python train.py --n_kv_head=2 --vocab_size=3005 --norm_place="pre" --positions="rope" --rope_fraction=0.5 --attn_scale=0.353 --extras=["some layers without attention", "local attention windows", "gated attention", "capped logits"] --init="normal" --init_std_qkv=0.0625 --init_std_up=0.0625 --lr_mult_up=1.16 --seq_len=1024 --doc_mask=true --dataset="wikipedia_en"
Each number is 200 + 40 x the weight over its row's rms, rounded and kept within 0 to 999. Layers, rows and columns count from 0. The size before them is the row's rms in percent of the matrix's.

# layer 3 attention output (transposed), 64x64, rms 0.154, rows 32-63, columns 0-63
094,161,243,139,284,301,187,115,170,208,231,212,276,175,174,200,223,210,170,226,142,184,205,220,182,229,169,171,235,219,173,250,144,221,152,188,189,143,182,171,261,155,239,245,161,182,227,228,190,269,210,207,250,206,201,194,201,175,281,224,207,224,152,261,248
113,182,212,184,242,221,179,180,243,263,267,199,204,177,169,216,274,139,159,192,250,199,253,158,138,191,169,147,258,201,198,184,195,238,244,178,126,179,207,154,258,178,249,197,160,231,192,155,170,211,126,155,173,225,195,205,176,128,306,276,222,190,189,174,221
114,238,205,197,96,216,189,208,266,180,227,210,214,190,180,120,205,267,188,208,187,214,135,169,235,214,166,147,225,289,182,238,222,150,154,106,221,164,241,186,231,99,202,276,172,164,223,205,203,207,175,221,241,190,195,205,189,151,234,162,209,249,160,205,242
122,204,234,162,184,156,196,208,213,215,138,225,307,179,210,167,226,119,244,183,193,235,218,147,131,220,207,269,98,188,252,210,180,174,185,271,164,198,276,271,184,199,258,205,211,232,249,228,208,256,174,180,135,203,199,142,195,236,231,185,214,171,189,194,213
116,150,183,326,180,217,213,232,258,208,253,229,180,234,210,238,138,221,177,215,148,206,215,187,254,241,183,214,273,158,185,155,210,211,211,172,187,244,210,199,209,292,191,205,197,133,214,153,177,231,277,246,270,156,178,222,128,224,214,208,153,152,245,220,207
115,111,180,239,185,189,226,203,147,274,223,175,174,154,203,218,224,209,176,304,201,247,194,193,248,230,247,246,190,167,234,217,224,154,251,245,250,191,188,230,191,301,152,237,172,164,252,140,222,151,255,200,211,194,195,170,141,250,218,207,149,259,185,223,173
106,178,187,268,191,157,217,169,278,272,269,266,137,256,189,193,156,209,196,172,237,233,233,167,177,246,202,225,221,140,246,200,198,181,216,225,185,259,142,207,236,194,203,120,213,199,181,195,264,178,246,170,139,220,304,202,173,211,221,251,258,231,171,182,172
119,170,187,182,167,255,255,211,179,239,265,199,189,211,187,202,147,213,181,201,157,198,279,178,196,141,164,274,180,217,190,285,165,175,238,271,168,125,255,211,155,186,192,160,242,222,228,247,132,188,208,130,249,178,208,229,189,130,187,224,188,186,147,217,283
110,144,251,190,220,202,192,173,115,190,186,162,268,189,193,252,158,218,153,172,181,135,239,234,214,172,252,206,151,201,236,229,154,169,239,248,155,177,182,242,242,194,159,194,299,219,239,231,222,207,232,242,199,155,221,239,239,134,172,243,180,214,130,104,203
118,165,226,117,196,263,199,237,212,239,167,186,172,182,161,201,163,156,240,232,169,170,227,157,174,120,244,198,209,180,209,219,217,171,230,286,206,223,232,247,236,220,152,166,223,219,169,214,249,175,151,171,78,173,271,198,236,248,255,188,194,141,137,177,210
087,211,206,167,266,221,143,105,207,239,204,195,192,178,166,166,216,177,208,194,190,188,196,139,153,220,204,160,219,203,154,188,171,206,196,284,190,152,136,229,230,137,230,179,257,169,119,177,228,271,163,135,121,217,241,207,190,186,252,208,261,194,114,230,222
102,225,153,213,153,257,225,190,179,211,169,183,287,209,242,230,161,187,118,173,198,183,189,172,175,134,254,189,213,230,227,156,233,135,230,222,187,232,145,266,233,100,203,212,210,182,141,115,199,187,211,200,161,200,212,213,212,221,160,156,210,151,158,132,120
117,130,198,142,262,200,185,121,238,178,159,221,156,232,204,238,164,222,196,155,121,165,185,188,156,267,174,222,184,184,184,220,185,228,124,216,181,292,222,184,232,237,272,187,233,201,268,242,229,245,215,226,227,171,232,210,219,183,214,215,172,242,123,252,267
097,115,229,179,258,244,279,274,194,271,186,233,207,201,227,215,183,213,174,230,197,255,100,222,198,196,130,133,214,191,236,216,145,196,269,219,215,176,234,169,133,257,177,185,177,180,148,182,203,237,241,174,197,247,234,155,174,246,209,177,204,231,229,132,189
139,218,178,104,159,224,180,221,260,144,206,177,166,221,183,195,160,195,208,179,241,259,188,166,165,231,233,204,248,196,182,201,179,232,195,202,162,279,194,188,268,119,183,133,185,290,124,224,241,146,216,238,173,247,262,210,175,174,212,264,243,190,200,259,240
126,126,268,219,215,165,168,201,179,217,220,217,220,171,204,271,162,229,164,256,183,110,212,120,189,182,177,274,229,149,160,139,212,232,196,185,124,205,251,204,157,269,201,160,204,201,237,185,165,176,172,165,174,223,239,202,116,254,220,204,184,176,165,121,217
090,143,215,227,267,289,261,173,146,141,214,203,231,223,233,236,188,218,153,164,179,150,227,234,223,158,159,197,253,250,198,179,221,128,216,167,233,257,216,160,135,239,220,159,217,206,216,215,199,179,236,180,234,216,250,244,201,309,205,237,206,164,175,176,117
077,110,217,156,260,312,224,198,217,158,183,263,297,157,190,162,149,230,206,240,160,217,99,183,217,199,193,186,222,235,208,230,211,153,169,204,233,210,198,239,181,267,187,216,151,192,211,213,178,240,242,192,242,215,228,185,229,272,182,152,185,211,139,240,215
109,219,215,193,209,160,199,199,210,136,158,200,172,212,158,186,186,186,126,199,221,181,222,234,250,216,249,235,200,210,239,130,191,206,257,98,210,255,269,230,185,125,196,235,207,222,157,165,242,150,216,226,265,175,222,160,249,256,127,194,118,189,210,268,244
135,205,246,134,176,261,215,205,183,233,193,268,213,187,261,255,174,211,231,179,183,254,220,187,297,203,257,198,250,177,244,208,211,213,199,251,180,215,252,245,206,235,267,187,148,266,252,172,218,210,151,231,202,195,232,189,302,215,203,167,135,189,171,156,276
106,149,249,172,255,195,172,219,237,136,203,195,234,184,203,204,220,114,239,249,189,224,153,181,173,234,151,208,189,184,182,163,154,268,242,189,201,157,187,185,150,303,288,251,201,227,218,225,157,201,134,176,249,198,168,206,185,203,308,237,174,182,189,229,252
112,219,170,135,173,213,188,227,278,115,180,216,237,240,198,148,191,223,250,165,199,223,149,176,202,162,220,113,272,242,156,178,183,208,192,200,166,243,138,172,236,194,187,258,229,196,165,198,233,191,159,282,144,182,204,213,229,91,258,203,240,149,207,196,204
093,210,231,91,217,209,204,189,172,151,183,218,259,218,223,136,176,233,247,184,225,181,134,164,181,162,167,182,191,285,171,189,234,190,129,142,216,210,180,187,162,129,235,235,222,187,145,214,241,211,154,177,187,290,225,176,278,209,204,186,268,221,150,198,142
105,146,228,247,135,185,190,215,216,151,165,191,158,195,222,251,188,220,232,229,174,156,131,159,213,224,161,269,177,185,183,210,178,162,157,293,157,198,214,200,160,221,278,216,163,198,280,171,251,192,198,211,245,218,204,248,151,264,257,241,205,139,166,128,252
116,166,168,246,190,183,217,264,240,189,175,198,190,228,201,214,164,263,183,184,204,161,149,274,236,253,153,212,169,180,205,205,173,215,160,243,200,263,225,230,191,224,142,227,178,155,241,195,198,192,289,255,248,169,180,243,150,184,87,209,198,99,270,222,205
117,216,194,251,248,173,205,207,221,221,244,138,156,246,102,134,189,176,224,167,210,174,197,276,232,165,172,171,197,206,167,204,254,152,231,165,225,120,208,191,201,180,147,269,255,171,133,216,196,200,227,172,274,168,162,238,292,237,210,179,207,237,227,215,251
125,202,191,133,255,144,211,214,224,187,99,232,188,222,149,119,195,167,216,184,252,191,152,224,181,202,234,212,103,223,219,176,188,211,186,259,179,167,213,305,193,133,175,228,235,180,173,191,220,189,196,211,207,184,197,221,286,219,156,189,272,127,211,247,223
103,208,199,172,188,196,262,242,157,238,149,178,204,235,263,165,195,206,208,98,224,211,167,244,193,204,148,241,138,215,181,252,268,216,73,181,145,304,182,138,187,241,227,223,236,179,203,211,183,175,213,202,203,245,196,220,240,232,256,171,150,190,204,200,195
109,181,194,216,234,309,249,161,135,190,188,152,233,210,222,288,201,191,137,226,102,160,244,250,207,135,240,186,236,195,192,182,183,208,214,198,128,174,144,217,230,154,260,212,226,174,241,192,185,224,175,215,232,158,184,247,265,183,221,208,170,167,131,173,233
132,199,223,188,177,148,153,136,222,181,189,210,151,181,273,134,165,234,255,253,154,226,125,146,240,263,178,286,165,170,197,216,244,136,128,249,249,190,236,254,157,195,162,190,253,174,239,212,202,224,200,206,204,224,199,198,196,237,167,177,224,242,134,251,228
095,181,193,214,184,233,190,208,199,190,185,204,93,241,196,255,230,225,244,217,182,167,261,233,205,200,201,246,237,155,189,276,138,204,212,214,205,238,246,160,197,295,192,162,176,214,260,297,257,186,231,267,246,166,227,203,167,168,169,264,150,242,237,223,250
123,189,242,215,242,119,123,195,326,249,218,238,170,199,175,157,159,223,199,127,172,193,199,197,182,288,188,242,181,177,209,235,136,232,218,278,181,240,218,193,181,160,248,198,256,235,216,150,206,195,244,142,211,219,265,191,225,197,186,231,183,227,181,172,252
# layer 3 attention value, 64x64, rms 0.163, rows 33-63, columns 0-63
109,173,151,221,184,209,262,226,235,186,251,215,211,111,197,250,154,120,95,166,265,215,205,222,206,178,140,227,226,224,188,198,239,224,215,184,97,193,203,221,211,226,204,142,139,218,179,267,180,216,190,175,183,151,215,191,155,227,241,181,232,220,129,224,264
118,204,220,238,186,232,196,65,184,163,226,231,243,259,222,187,122,260,155,188,209,295,181,203,224,212,197,155,228,239,180,264,194,211,209,182,234,142,178,154,218,150,187,234,157,173,199,237,113,214,211,209,292,226,222,199,183,180,145,159,183,226,172,191,204
103,207,218,174,266,156,126,252,225,179,155,203,199,259,283,176,218,157,182,215,231,187,175,182,201,179,240,196,248,124,151,230,241,196,204,256,204,247,202,244,158,254,205,204,210,164,174,234,157,180,139,172,167,233,242,162,115,239,192,276,205,166,183,228,292
111,217,204,232,137,189,270,236,247,190,209,287,200,190,196,259,188,256,248,192,187,225,228,194,167,245,243,258,161,166,222,153,231,231,131,142,128,196,175,192,232,198,179,229,188,154,231,117,218,242,236,175,304,159,166,198,193,197,226,202,127,228,236,178,167
111,203,200,202,220,211,241,188,202,249,193,191,179,158,193,255,208,178,227,242,174,231,174,212,227,247,225,188,183,185,202,171,189,224,162,193,303,203,182,212,185,219,202,221,183,109,305,135,221,183,187,192,103,205,178,271,139,229,202,175,100,308,209,181,177
102,154,178,216,163,123,236,232,205,205,201,222,165,219,174,197,188,200,201,126,192,221,200,154,133,243,256,245,236,202,238,200,274,185,177,208,225,284,155,197,180,184,218,155,258,212,213,213,164,244,208,229,76,226,295,180,190,211,246,143,216,194,130,208,162
116,255,166,205,208,196,257,155,205,229,145,160,178,204,205,190,181,193,154,252,165,187,192,247,185,174,182,214,182,246,120,180,255,173,154,287,151,194,202,167,220,175,259,239,248,260,210,294,167,208,212,234,228,249,175,220,207,234,206,241,184,246,233,208,327
106,227,176,188,201,183,238,170,142,162,135,143,220,241,191,170,213,187,178,271,205,104,161,224,174,196,292,258,134,212,201,217,166,209,214,186,164,181,236,230,199,211,141,212,241,226,200,269,182,243,201,186,66,210,217,266,233,214,179,235,212,164,249,215,201
114,211,190,204,218,275,184,269,207,223,167,205,160,189,202,205,176,126,199,182,185,168,172,121,226,184,295,262,253,221,263,201,202,136,227,303,203,232,187,211,232,214,163,172,210,179,192,269,261,200,171,207,122,251,246,240,199,241,223,187,158,169,186,225,261
098,194,148,237,254,185,198,238,228,212,223,199,187,178,188,191,162,179,190,146,242,102,209,180,147,237,162,202,265,250,213,223,236,174,187,231,127,158,152,171,215,205,166,134,234,213,185,282,195,309,158,213,124,260,225,180,173,180,237,214,197,172,159,265,171
101,192,171,241,197,215,231,205,179,174,143,193,234,176,321,192,207,183,249,197,165,106,186,130,179,144,299,140,270,239,240,216,189,252,243,150,198,231,197,232,203,176,224,200,263,198,165,156,185,206,155,186,147,245,223,222,233,182,161,154,227,199,253,216,198
110,161,181,201,198,159,184,146,213,215,217,178,177,289,192,248,198,228,197,163,225,170,208,189,205,264,205,289,211,154,172,170,207,151,176,249,168,278,224,203,177,262,189,179,127,224,196,306,183,270,251,224,204,217,186,226,182,166,227,262,227,141,164,204,114
104,151,189,215,219,208,287,263,278,213,193,204,215,176,130,187,178,173,172,212,205,316,206,261,234,240,164,165,179,166,223,211,151,239,128,246,228,208,197,250,167,222,246,205,251,173,201,140,251,130,208,231,163,214,229,179,218,260,213,165,214,145,198,166,249
121,176,185,222,143,185,164,178,167,173,221,167,154,213,215,155,207,105,155,143,130,194,234,128,223,247,236,200,294,191,191,178,138,171,182,222,113,280,195,183,215,205,185,172,219,227,194,229,212,190,218,255,223,182,269,201,204,184,251,127,204,196,124,252,201
113,162,243,185,170,202,237,257,206,217,228,249,213,181,206,235,214,172,220,227,193,177,191,271,240,183,225,326,162,210,246,209,271,213,161,157,133,192,215,180,152,246,173,169,192,221,235,257,227,146,173,155,226,325,187,231,175,231,233,253,182,153,224,229,200
095,204,224,172,178,200,235,153,169,205,226,213,190,214,244,240,243,269,247,223,170,202,225,255,182,155,187,264,228,215,228,136,185,167,254,106,215,203,186,198,165,233,201,169,253,192,168,216,306,206,248,220,203,222,212,202,197,304,195,172,306,235,267,218,177
108,151,222,192,219,218,188,175,212,193,235,180,226,261,202,151,153,244,269,226,131,238,153,222,258,268,239,185,202,175,147,119,198,154,177,204,234,217,135,215,194,283,168,230,147,164,208,198,185,220,246,220,267,271,200,210,196,295,140,226,154,162,194,197,213
106,177,206,202,190,207,140,189,189,182,220,127,152,194,211,196,172,185,210,244,198,191,190,188,266,210,305,169,193,155,218,133,167,254,188,127,226,192,215,181,168,168,210,189,241,180,140,228,284,176,234,138,289,193,159,183,250,162,110,166,205,259,207,162,149
118,213,185,157,251,194,208,222,204,251,171,162,155,228,284,232,136,242,231,163,183,244,125,159,265,212,282,242,249,195,191,173,159,175,209,218,130,205,259,234,206,236,202,159,128,254,232,198,162,146,210,140,194,153,217,157,275,212,197,213,193,167,191,148,227
099,194,245,145,209,216,172,203,260,165,226,235,195,195,171,242,223,152,195,153,290,224,198,259,233,263,123,212,173,163,142,168,206,195,196,221,89,136,170,266,155,216,178,188,199,197,216,249,196,179,215,137,281,196,181,203,168,199,269,261,175,208,169,210,238
117,210,204,215,159,208,201,169,190,126,207,230,219,232,225,163,180,188,168,113,205,220,209,146,226,210,274,161,216,209,229,241,132,154,265,240,77,172,142,218,211,201,137,244,168,227,217,197,237,200,197,202,198,146,210,179,216,101,255,171,233,144,149,211,216
118,183,220,153,217,180,129,156,182,161,208,213,226,252,242,125,225,229,153,180,203,219,188,214,224,149,192,150,225,265,215,276,205,190,253,182,212,239,201,229,106,175,221,205,185,196,166,234,233,217,211,235,237,308,219,153,266,186,189,153,271,163,145,253,157
095,225,209,201,211,212,208,177,231,192,203,237,193,299,222,236,238,209,206,196,192,182,189,202,210,214,176,330,221,183,161,245,214,117,165,207,139,182,175,265,75,223,158,169,190,147,214,177,159,137,170,233,244,248,177,243,151,146,175,237,176,210,202,195,222
116,204,192,228,153,190,215,197,252,228,201,189,194,268,145,205,225,246,213,255,139,162,245,197,154,155,220,226,188,153,201,162,177,184,137,169,181,238,209,217,230,174,197,301,197,157,186,90,205,144,231,185,266,157,203,251,178,124,127,240,183,136,222,229,204
104,231,182,233,233,258,198,161,186,198,237,220,195,191,74,159,205,246,164,210,218,208,177,182,140,183,157,193,138,236,186,168,230,247,212,251,252,174,189,155,220,165,210,211,248,137,161,240,265,238,214,180,237,159,184,178,283,236,115,165,177,242,226,136,166
120,166,177,197,256,173,110,220,248,191,172,145,130,237,147,148,265,171,176,217,185,138,194,109,163,92,253,154,217,187,194,185,189,188,190,243,228,143,161,198,185,200,213,216,223,174,146,243,196,192,176,135,225,210,213,205,232,151,129,230,206,161,162,215,228
095,201,244,148,207,213,194,153,220,284,179,236,207,302,251,199,259,233,194,178,183,191,203,206,189,118,132,227,209,176,244,225,178,208,224,218,199,329,206,181,189,229,284,221,156,160,160,205,225,205,236,175,185,171,220,246,204,216,212,134,205,203,244,141,141
110,208,128,172,219,232,274,190,166,169,124,194,213,190,253,301,202,208,208,241,214,135,181,194,185,199,203,218,183,226,193,189,173,231,254,173,99,186,190,193,262,208,188,145,206,258,165,259,185,230,211,199,213,171,114,266,281,168,154,253,202,209,224,205,160
121,181,229,199,232,167,118,103,207,254,214,232,189,256,226,162,245,248,281,237,163,213,168,178,174,274,199,242,213,177,206,227,260,115,157,213,248,169,181,204,191,185,192,213,203,161,262,248,160,237,184,221,181,314,225,162,209,165,183,221,154,176,190,216,191
110,255,200,178,170,217,216,164,139,224,189,148,155,246,120,249,201,177,203,175,219,242,223,222,236,269,225,285,131,157,202,154,160,140,169,212,189,240,225,155,219,220,184,223,125,193,236,210,184,151,244,331,229,148,184,221,207,204,201,246,231,215,178,192,211
126,156,174,236,223,144,150,215,271,215,239,147,139,274,159,196,150,238,153,166,202,193,206,196,201,262,204,273,178,181,179,210,215,199,175,198,110,242,184,282,132,218,234,218,265,245,189,245,165,255,206,160,162,277,249,209,193,205,187,232,201,188,179,149,233
# layer 3 MLP gate, 128x64, rms 0.168, rows 0-15, columns 0-63
096,131,175,152,198,192,182,247,206,138,213,223,237,205,193,102,239,226,237,132,213,154,218,204,274,173,129,176,259,194,151,216,227,219,214,229,206,246,187,289,192,220,171,170,146,195,174,238,266,220,216,121,183,160,173,222,172,228,195,245,266,187,201,145,156
115,218,238,113,198,238,204,201,212,168,286,210,206,162,227,151,173,198,195,215,226,171,157,160,209,186,149,193,241,258,173,203,222,111,178,237,268,249,145,193,240,209,164,195,211,252,222,156,173,226,202,235,126,219,183,254,180,263,271,198,166,164,115,255,165
094,217,146,166,189,201,171,265,197,188,171,222,254,244,199,108,206,169,153,142,205,129,185,224,244,236,192,199,207,198,183,156,190,140,172,95,189,251,150,187,216,145,161,235,202,220,266,216,170,228,152,248,158,209,173,210,219,265,244,210,243,260,239,275,216
104,174,218,216,230,223,252,111,280,211,244,189,204,193,170,164,159,276,246,216,177,214,214,191,222,290,178,142,152,231,168,169,208,191,150,177,218,195,176,204,221,244,236,142,270,180,168,164,222,200,283,225,207,200,147,189,202,221,166,126,257,264,132,201,167
094,175,141,254,258,305,208,204,205,153,232,172,325,191,170,223,224,176,124,221,229,135,211,176,205,197,193,228,210,208,242,245,181,230,227,231,218,258,204,228,208,172,289,151,166,221,220,253,167,130,241,205,240,238,171,169,205,215,234,207,213,193,170,148,222
111,181,189,200,175,278,196,278,211,207,164,238,226,197,239,161,204,146,246,280,193,159,189,173,157,208,173,197,200,266,171,153,221,207,208,216,196,144,159,210,205,258,210,258,166,232,203,227,276,249,250,158,121,270,220,213,223,239,224,140,271,236,174,227,132
115,198,242,157,232,212,248,109,208,217,285,181,209,198,232,178,105,166,209,229,187,233,183,118,167,268,208,198,248,299,196,247,212,191,148,231,182,159,203,223,176,211,188,178,149,190,191,183,184,230,174,173,138,195,239,193,185,235,232,113,195,220,137,180,137
106,192,247,76,226,253,252,200,218,194,197,215,230,150,244,141,207,262,149,220,110,132,209,227,162,240,255,177,226,153,153,186,185,239,153,261,146,190,196,223,212,229,128,225,199,251,234,219,231,258,187,244,193,226,170,228,211,164,197,170,195,243,160,210,197
114,201,157,164,248,170,186,193,226,193,256,230,198,166,210,200,184,150,248,221,210,81,211,267,202,181,195,146,236,241,189,194,184,194,243,128,208,145,146,187,151,240,249,254,249,248,121,251,188,211,194,237,171,180,219,156,181,212,282,184,265,229,153,229,241
077,251,162,199,203,194,246,189,102,180,177,227,201,217,169,158,140,220,202,162,148,242,167,194,159,191,191,196,245,199,197,196,253,197,236,309,191,217,275,201,245,212,212,123,94,141,233,197,255,193,247,229,176,267,184,151,211,161,198,224,169,158,184,200,241
081,207,205,171,186,195,261,237,157,169,212,256,192,275,201,205,139,142,180,142,270,269,144,184,333,118,178,192,229,195,154,176,233,249,193,207,157,205,236,194,178,229,180,221,199,200,217,190,181,200,186,241,208,160,224,170,246,230,169,230,207,174,211,181,95
100,173,174,227,271,159,225,145,159,242,160,107,181,187,253,225,163,220,225,177,179,188,172,190,180,101,205,154,172,217,193,203,111,134,261,166,251,189,165,202,220,202,157,177,223,208,114,183,215,156,282,172,206,176,161,240,141,226,178,205,220,239,188,248,206
111,206,152,146,222,210,194,220,129,126,208,134,195,226,163,171,130,191,232,205,107,244,214,140,207,248,229,185,252,175,200,203,139,221,240,187,235,217,183,188,221,215,219,262,245,194,130,173,239,159,234,181,267,230,260,254,266,234,152,176,262,209,237,205,215
109,218,199,109,264,202,166,167,175,123,175,245,196,122,203,195,126,183,243,259,152,195,160,163,215,210,241,206,241,197,196,167,213,175,196,229,162,196,160,212,279,219,183,247,210,235,155,229,199,235,227,245,198,244,209,247,195,179,188,214,302,146,212,300,198
093,187,192,166,288,225,212,251,212,175,183,267,145,231,171,165,181,196,140,201,229,149,253,233,190,201,214,252,163,219,146,167,182,239,210,250,167,210,217,158,205,178,268,194,212,151,152,192,167,289,188,282,271,228,198,235,130,269,257,162,229,215,207,154,189
103,233,173,155,214,185,213,281,274,160,224,282,233,176,137,149,233,221,178,195,181,151,184,230,245,213,206,129,220,194,165,185,181,206,190,192,177,257,200,135,138,247,195,235,142,154,206,165,204,179,118,198,236,176,143,216,188,195,144,129,285,188,201,248,221
# layer 3 MLP up, 128x64, rms 0.155, rows 0-14, columns 0-63
088,146,213,218,142,235,136,259,193,217,228,243,193,179,181,146,183,176,245,176,172,219,246,128,224,196,173,218,201,246,139,200,222,193,174,160,115,266,267,222,188,181,205,209,179,289,176,145,152,206,187,219,219,226,291,196,190,206,235,193,318,203,174,214,185
117,134,174,196,180,250,191,189,203,258,173,88,199,132,180,243,219,211,205,235,246,224,199,108,228,224,221,217,230,222,280,185,225,175,139,259,196,216,131,208,211,182,140,233,177,209,210,249,287,203,191,182,170,206,188,245,166,206,246,176,178,194,178,106,164
098,194,233,247,237,193,201,226,249,210,197,259,191,87,139,164,280,241,153,156,209,214,206,264,220,243,198,146,222,121,164,186,211,232,225,260,235,188,286,197,141,245,236,207,168,246,261,221,193,210,203,155,204,197,226,186,206,227,188,230,174,162,195,196,288
108,233,204,178,196,221,239,150,182,199,63,204,227,278,177,243,208,165,177,181,169,158,225,223,226,170,206,211,241,151,241,221,168,205,238,199,169,103,197,167,152,219,189,193,234,266,258,268,236,131,228,212,264,265,210,212,248,217,196,198,157,204,237,166,232
093,215,200,213,202,169,193,275,236,219,163,171,253,199,281,201,241,198,109,182,188,259,233,247,130,230,83,190,164,221,266,194,210,174,219,260,209,231,218,165,226,185,220,193,148,257,240,189,268,158,219,197,172,233,155,174,248,217,213,179,164,212,266,203,151
115,205,157,162,206,224,256,220,206,201,291,293,146,249,175,170,219,199,227,155,218,181,256,198,287,211,215,286,204,222,179,238,196,155,228,138,124,185,144,213,258,174,166,132,177,127,180,196,188,195,151,247,198,149,228,178,176,253,220,184,207,209,240,189,200
115,239,125,174,182,179,178,189,249,210,175,257,214,227,246,152,228,208,232,215,237,225,169,239,279,149,194,116,253,229,223,168,174,193,242,179,114,263,149,213,232,182,210,277,180,181,151,200,197,210,163,187,212,298,237,168,295,223,180,221,184,183,205,169,221
101,170,203,122,208,251,196,266,194,216,147,213,190,195,235,198,199,186,142,230,157,156,229,226,173,264,225,230,205,127,174,226,222,245,171,275,178,266,201,208,276,251,178,210,241,195,195,189,222,206,196,213,252,219,139,292,216,132,136,185,204,284,208,138,183
112,236,203,201,151,199,239,158,175,219,200,232,223,214,150,247,268,214,178,255,157,251,193,159,254,126,196,182,184,172,204,227,182,207,250,233,257,216,161,230,252,191,96,200,231,167,152,220,197,210,224,201,165,213,303,274,150,227,187,116,129,212,213,187,223
083,212,227,191,199,258,198,213,91,214,183,252,162,231,172,169,151,215,254,145,212,212,114,212,249,167,181,150,154,202,133,194,228,180,272,229,189,150,183,274,272,230,116,223,172,228,219,148,200,207,215,204,177,233,160,177,174,132,183,136,172,191,177,215,216
084,226,151,163,199,153,170,219,186,142,275,225,197,240,231,179,241,213,209,219,247,170,205,312,176,228,170,210,299,177,212,248,181,184,168,238,134,158,151,204,271,178,206,206,259,226,209,248,196,279,200,229,140,276,203,205,193,226,181,238,181,236,255,222,179
094,177,171,215,164,202,205,195,226,240,199,222,164,198,245,231,190,186,180,239,125,144,209,132,244,253,287,170,264,154,172,205,177,181,177,205,233,232,197,203,101,274,173,164,200,201,182,266,188,149,202,156,196,125,215,237,163,233,182,290,241,153,138,205,190
105,244,261,181,170,130,274,215,176,208,217,245,201,178,200,130,209,208,158,237,218,186,213,180,225,223,183,221,204,191,189,147,161,238,181,191,167,232,123,154,270,237,218,266,99,202,224,178,115,217,213,198,165,210,127,263,149,228,157,229,212,166,263,194,159
107,194,230,208,248,266,223,189,181,231,156,170,174,175,234,258,123,235,279,242,227,213,154,223,186,170,258,220,186,232,173,191,208,226,211,209,284,134,182,225,236,175,174,195,72,259,171,205,230,182,196,225,171,258,129,165,232,240,233,216,243,155,233,218,213
089,224,186,219,189,203,226,156,246,231,212,151,207,204,228,283,167,256,254,266,190,203,159,173,243,224,228,196,250,143,268,216,223,105,180,230,232,186,235,211,241,259,201,188,147,218,250,168,209,157,224,122,162,104,192,158,225,227,134,214,185,225,191,244,246
# layer 3 MLP down (transposed), 128x64, rms 0.134, rows 0-14, columns 0-63
095,243,198,150,229,157,165,174,157,165,112,205,275,220,198,242,196,228,163,213,237,244,181,271,196,193,213,214,168,249,259,224,194,225,197,218,245,115,231,209,235,114,199,193,131,214,195,206,231,222,168,164,211,218,225,279,174,184,122,238,105,225,206,183,235
122,182,274,202,232,183,179,257,191,157,140,179,201,190,221,193,194,179,248,160,201,196,241,213,151,200,168,122,160,230,153,216,188,188,139,161,200,207,214,211,185,251,206,260,96,159,149,300,172,237,219,254,225,164,162,175,233,138,150,177,112,229,183,200,185
097,182,169,140,149,208,193,178,230,180,233,206,142,240,224,166,199,113,256,215,149,197,172,187,224,113,182,234,172,237,177,208,90,133,172,196,176,164,190,218,226,272,147,281,200,191,201,208,135,205,224,147,183,205,159,150,173,208,239,250,204,196,216,122,215
099,146,255,165,159,235,140,229,275,166,220,225,219,216,146,123,184,200,181,220,224,184,101,177,227,178,186,248,210,196,164,159,182,208,202,152,209,219,244,249,188,237,214,322,153,192,184,165,226,221,247,189,209,184,252,238,134,173,157,178,203,160,159,128,220
089,236,248,176,178,186,178,178,196,218,222,121,85,222,117,203,198,218,186,163,235,188,300,219,206,237,241,182,168,200,163,230,142,193,274,189,182,161,201,218,222,244,176,215,144,241,233,179,172,228,208,214,192,141,221,167,140,166,150,209,122,217,230,262,149
113,68,198,148,137,180,228,166,208,216,152,224,247,246,219,222,198,266,130,151,152,206,183,190,201,146,139,213,156,296,197,223,173,189,255,215,155,218,142,200,226,204,158,231,208,200,188,180,257,216,189,148,221,228,184,253,275,173,167,154,196,201,213,212,178
116,210,146,109,252,290,196,200,233,200,285,173,152,142,129,186,188,164,223,238,192,244,151,114,256,152,225,254,239,160,186,182,235,180,203,194,270,243,197,179,193,225,174,263,199,198,229,210,201,199,217,161,242,221,224,173,169,177,277,211,183,161,180,249,217
102,177,196,253,113,119,168,213,220,208,195,175,222,249,230,205,195,154,233,179,255,244,194,181,197,155,188,189,211,155,116,174,261,146,147,173,167,188,213,153,220,287,157,260,157,228,147,229,206,221,197,245,256,151,186,167,176,228,229,166,178,228,263,149,259
110,232,194,143,192,225,184,229,280,190,211,261,166,266,194,178,254,123,215,112,199,124,174,228,184,181,219,164,203,225,247,144,86,216,162,219,192,179,166,180,225,186,212,273,173,237,170,248,271,190,210,262,183,196,209,203,225,164,154,214,159,166,188,174,238
075,225,117,235,181,190,197,236,260,173,266,203,265,198,231,203,175,196,231,237,215,204,219,200,168,197,213,185,217,218,217,224,171,211,207,232,171,189,241,202,227,179,210,229,227,223,268,185,193,166,160,200,122,222,221,146,301,130,201,172,129,146,265,87,272
079,163,241,214,187,156,216,116,196,241,146,193,164,191,197,190,229,192,125,234,143,193,231,250,83,209,210,209,214,288,199,208,166,171,161,167,161,150,187,242,225,123,254,222,174,253,159,183,284,178,181,184,262,162,207,185,253,158,236,186,215,216,177,190,195
094,223,196,276,193,215,229,180,183,159,137,184,170,115,220,231,177,218,217,174,262,136,232,167,167,177,201,178,194,124,200,93,224,194,251,191,266,226,140,164,161,147,172,147,210,114,181,171,184,208,176,188,224,234,171,241,140,234,188,250,221,251,207,237,180
108,239,278,86,261,169,183,190,216,186,263,121,170,200,169,169,246,188,193,146,153,189,186,179,182,146,209,156,137,182,224,238,209,151,87,178,200,192,189,183,202,206,241,252,245,208,178,245,222,147,207,192,195,205,225,203,183,146,256,242,172,170,195,149,159
107,201,186,191,203,241,151,141,249,190,261,250,330,236,234,170,173,232,255,136,190,230,195,201,175,149,150,145,188,135,210,153,176,210,188,215,171,237,254,233,206,200,178,222,143,207,150,202,187,276,191,193,212,159,197,193,258,129,167,229,157,213,273,221,186
094,260,138,219,174,251,245,167,221,163,239,284,236,186,238,153,230,146,249,214,221,212,209,212,224,160,221,195,180,144,185,182,262,174,248,206,197,234,106,255,168,156,226,245,214,211,193,175,113,227,200,160,243,275,166,186,236,197,236,187,291,216,177,158,200